Each number is 128 + 32 x the weight over its row's rms, rounded and kept within 0 to 255. Layers, rows and columns count from 0. The size above them is the row's rms in percent of the matrix's.

# layer 13 MLP up, 2048x256, rms 0.0756, rows 195-205, columns 0-63
size [ 98  94 106 100 106  96 112 101  97 100  98]
[[146 110 159 141  66 118 119 114  94 111 175 115 106 145 114 149 127 155  67 108  73 138 116 139 126 122 134 134 140 133 112 165 153 112 168 152 126  75 112 151 191 193 119 108 175 147  85 100 141 125 136 151 105 163 170 136 126 155 179 134  86 127 153 132]
 [158  77 115 107 120  62 169 167 120 149  95 152 189 151 158  98 146 116 124 123 132 117  61 105 123 106 159 177 169 103 128 122 139 171 158  63 121 124 139 144 124 141 142 175 122 145  81 120 204  62 138  80 143 113  85 154 125 153  96 151 100 136 150 108]
 [148 166 159 149  95 121 107 151  89 146  70 155  49 123 138 134 154 147 136 101  99 132 163  80 114 123 115 118 134 105 104 147 112 154 117 115 120  96  78 143 154 158 124 113  90 135 172 148 124 165 127  71 113  86  96 140 144 141 218 108  76  87 103 139]
 [158 162 119 143 127 118 154 123 123  76 126 170 109 161 138 168 131  69 119  79 112 139 140  97 174 111 118 118  90 144 116 137 125 147 137 100  62 114  90 121 134 110 186 139 172 183 121 167 133  90 231 189 155  94 166  99 151 124 138  84 127 151  77 155]
 [132 170 119 155 143 106 105 111 155 118 112 101 169 122 159 134 160 132 172  95  88  81 117 116 106 156 126 150  95 135  60 135 131 119 221  95 131  81  86  84 132 129 121 130 111 158 110 119 108  61 136 179 113 165  72  74 123 163 127 116  72  92 142 102]
 [139 104 142 107 140 107 162 156  53 122 137 135  75 126 134 147 100  95  91 106 106 111 160 115 159 100 131 116 120  43 108 135 111 121  79 184 128 169 182 134 119 104 144 112 175 148  91 138 106 174 130 116  82 187 115  48 104 119 199 133 125 187 107 132]
 [172  72 113 120  72 126  84  90 135 104 168 108 172 126 177 156 170  95 159 142  87 118  80  89  96 108 136 157 151 133 118 163 161 154 149 116 130  98 165 145 107 161 121 154 117 138 121 101 187 113 133 148 164 163  64  70 156  69 124 122 138 111 153 125]
 [162 118 162 127 125 162 148  91 128 161  79 191 135  87  96  92 128 154 125 144 130 157 172 100 121 125 148 177 156 128 142 119 102  74 114 126 185 147 195 162 172 160 135 100 134 152  82 149 141 122 163 129 180 162 116 153 131 201 108 153 163 113 104 180]
 [144 146 145 139 105 171 150 142 152  85 131 106 127 108 115 146 121  82 136  60 118 142 163 120 129  90 116 148 158 118 121 122 137 132 130 154 206  91 155 118 114 101 155 105 131 133  82  91 128 149 118 159 183 186  85 161 156 105 173 164  90  93 103 131]
 [151 107 134 158 160 166 136 196  95  99 157 137 159 112 139 137 128 104  98  79  91 120 206 118  96 167 156 165 115 149 100  84 152 130 165 130 104 201  75 148 154 183 109 120 166 141  98  92 121 132 177  80 133 165 125 103  54 172 135 135  70 134 103  86]
 [163  98 132 174 125 152 109 123 112  86 116 151 123 101 159 151 110  85 187 147 115 116  99 135 108  44 100 129 173 152 112 125 139 147 120 154  76 154 136  79 130 125 129 109 115 123 148  93 105 139 158  94 207 169  77 112 115 128 165 119 103 149 162 115]]
# layer 13 MLP down (transposed), 2048x256, rms 0.0678, rows 195-204, columns 0-63
size [ 99  88 114 100 109  91 122 101  95  95]
[[120 174  38 108 177 101 143 149 160 133 178 113 129 123 123  80  22 200 157 113 134 100 124  82 159 119 169  96 184  94  82  67 113  97 122 141 141 138 129 127 143  95 122 167 135 189  85  41  97 111 116 158 134 107 165 159 152 122 150 179 132 118  93 152]
 [129 138 146 143  82 209 126  85 133 113 109 122  70 146 160 127 101 112 100  84  98  92 193 110 136 138  69 116  98 125  63 166 105 156 112 128  76 148 207 126 124 119  64 151  94 111 178 112  99 148 104 118 155  73 120 115 136 103 103  99 166 120 113 160]
 [112  89  96 104 156 132 150 160 139 154 140 128 156 168 174 139 168 167 166 188 108 122  99 136 106  98  70 109 121 109 166 144  94 119 159  76  92  91 128 175 186 138 143 120 135 119 147  84 157 142 122 181 138 122 157 105 113 163 105  83 138  97 112 113]
 [137 124  50 149 132 120  91 166 163 116 157 139 151 187 143  98 150 143 124 173 171 142  83  95 187 173 106 134 126 171 113 167  83 170 104 173 152 148  91 143 162 129  94 148 174 147  94 161 138 154 155 129 152  98 107 140 127 186 191 108 142 118 155 111]
 [172 111 111 149 148 109 122 184  95 157 103 144 184 140 202  72 104 130 123 123 217 151 144 112 123 119  63 159 137  92  81  79 156 170 184 113 156 186  98 140 139 104 128 151 156 103 146 153 137 116 148 120 109 104 106 124 130 144 157  93 110 132 101 115]
 [156 124 120 135 140 103  94 115 177  84 192 182 121 120 100  84 170 131 115 196  70 112  85  99 110 109  88 121 122 130 167 127  78 142 150 118 131 201 152 140 153 148 115 146 177  86 169 163  89 100 105 101  96 102 122  68 166 165 120 141  90 115 111 148]
 [127 103 105 109 130 122 189 122 132 139 175 160 140 118 151 111 147 129  72 126 153 123 120 125 123  99 112  84  94 111 140 164  82 176  54 124 109 121 124 166 119  98  97 110  91 171 134 139 150 139 112 169 147  99 122 103 171 175 142 156 111 136 120 118]
 [110  89 107 158 167 146 154  66  85 127 168 134 123 171 126 127  87 114 133 125 116 132 100 127 166 125 113 102 178 122 129 142 144 111 123 100 160 162  86 130 129 118 177 105 132 112 162 112 123  64 112 100 139 125 176 165 125 142 125 146 195 123 111 100]
 [113 120 102  60  91 127 140 150 115 154 123  91 111 140 134  99 146 154 107  99 180 120 119  92 130 116 163 137  64 187  85  58 129  96 142 198 108 133 151 108 116  83 146 188 137 180 118 143 120 134 112 125 168 131  98 159  72 135 125 130 101 132  90 152]
 [ 82 122 127 136 130 151 128 181 130 101 150 191  96 176 145 167  60 100 119 153 133  95 161 120  96 160 170 135 139 189 180 143 169 109  66 169 148  85 125  96  77 167 134  84 125  74  92 122 102 101 123 131 161 113 158 189 148 153 112 212 139 145 121 181]]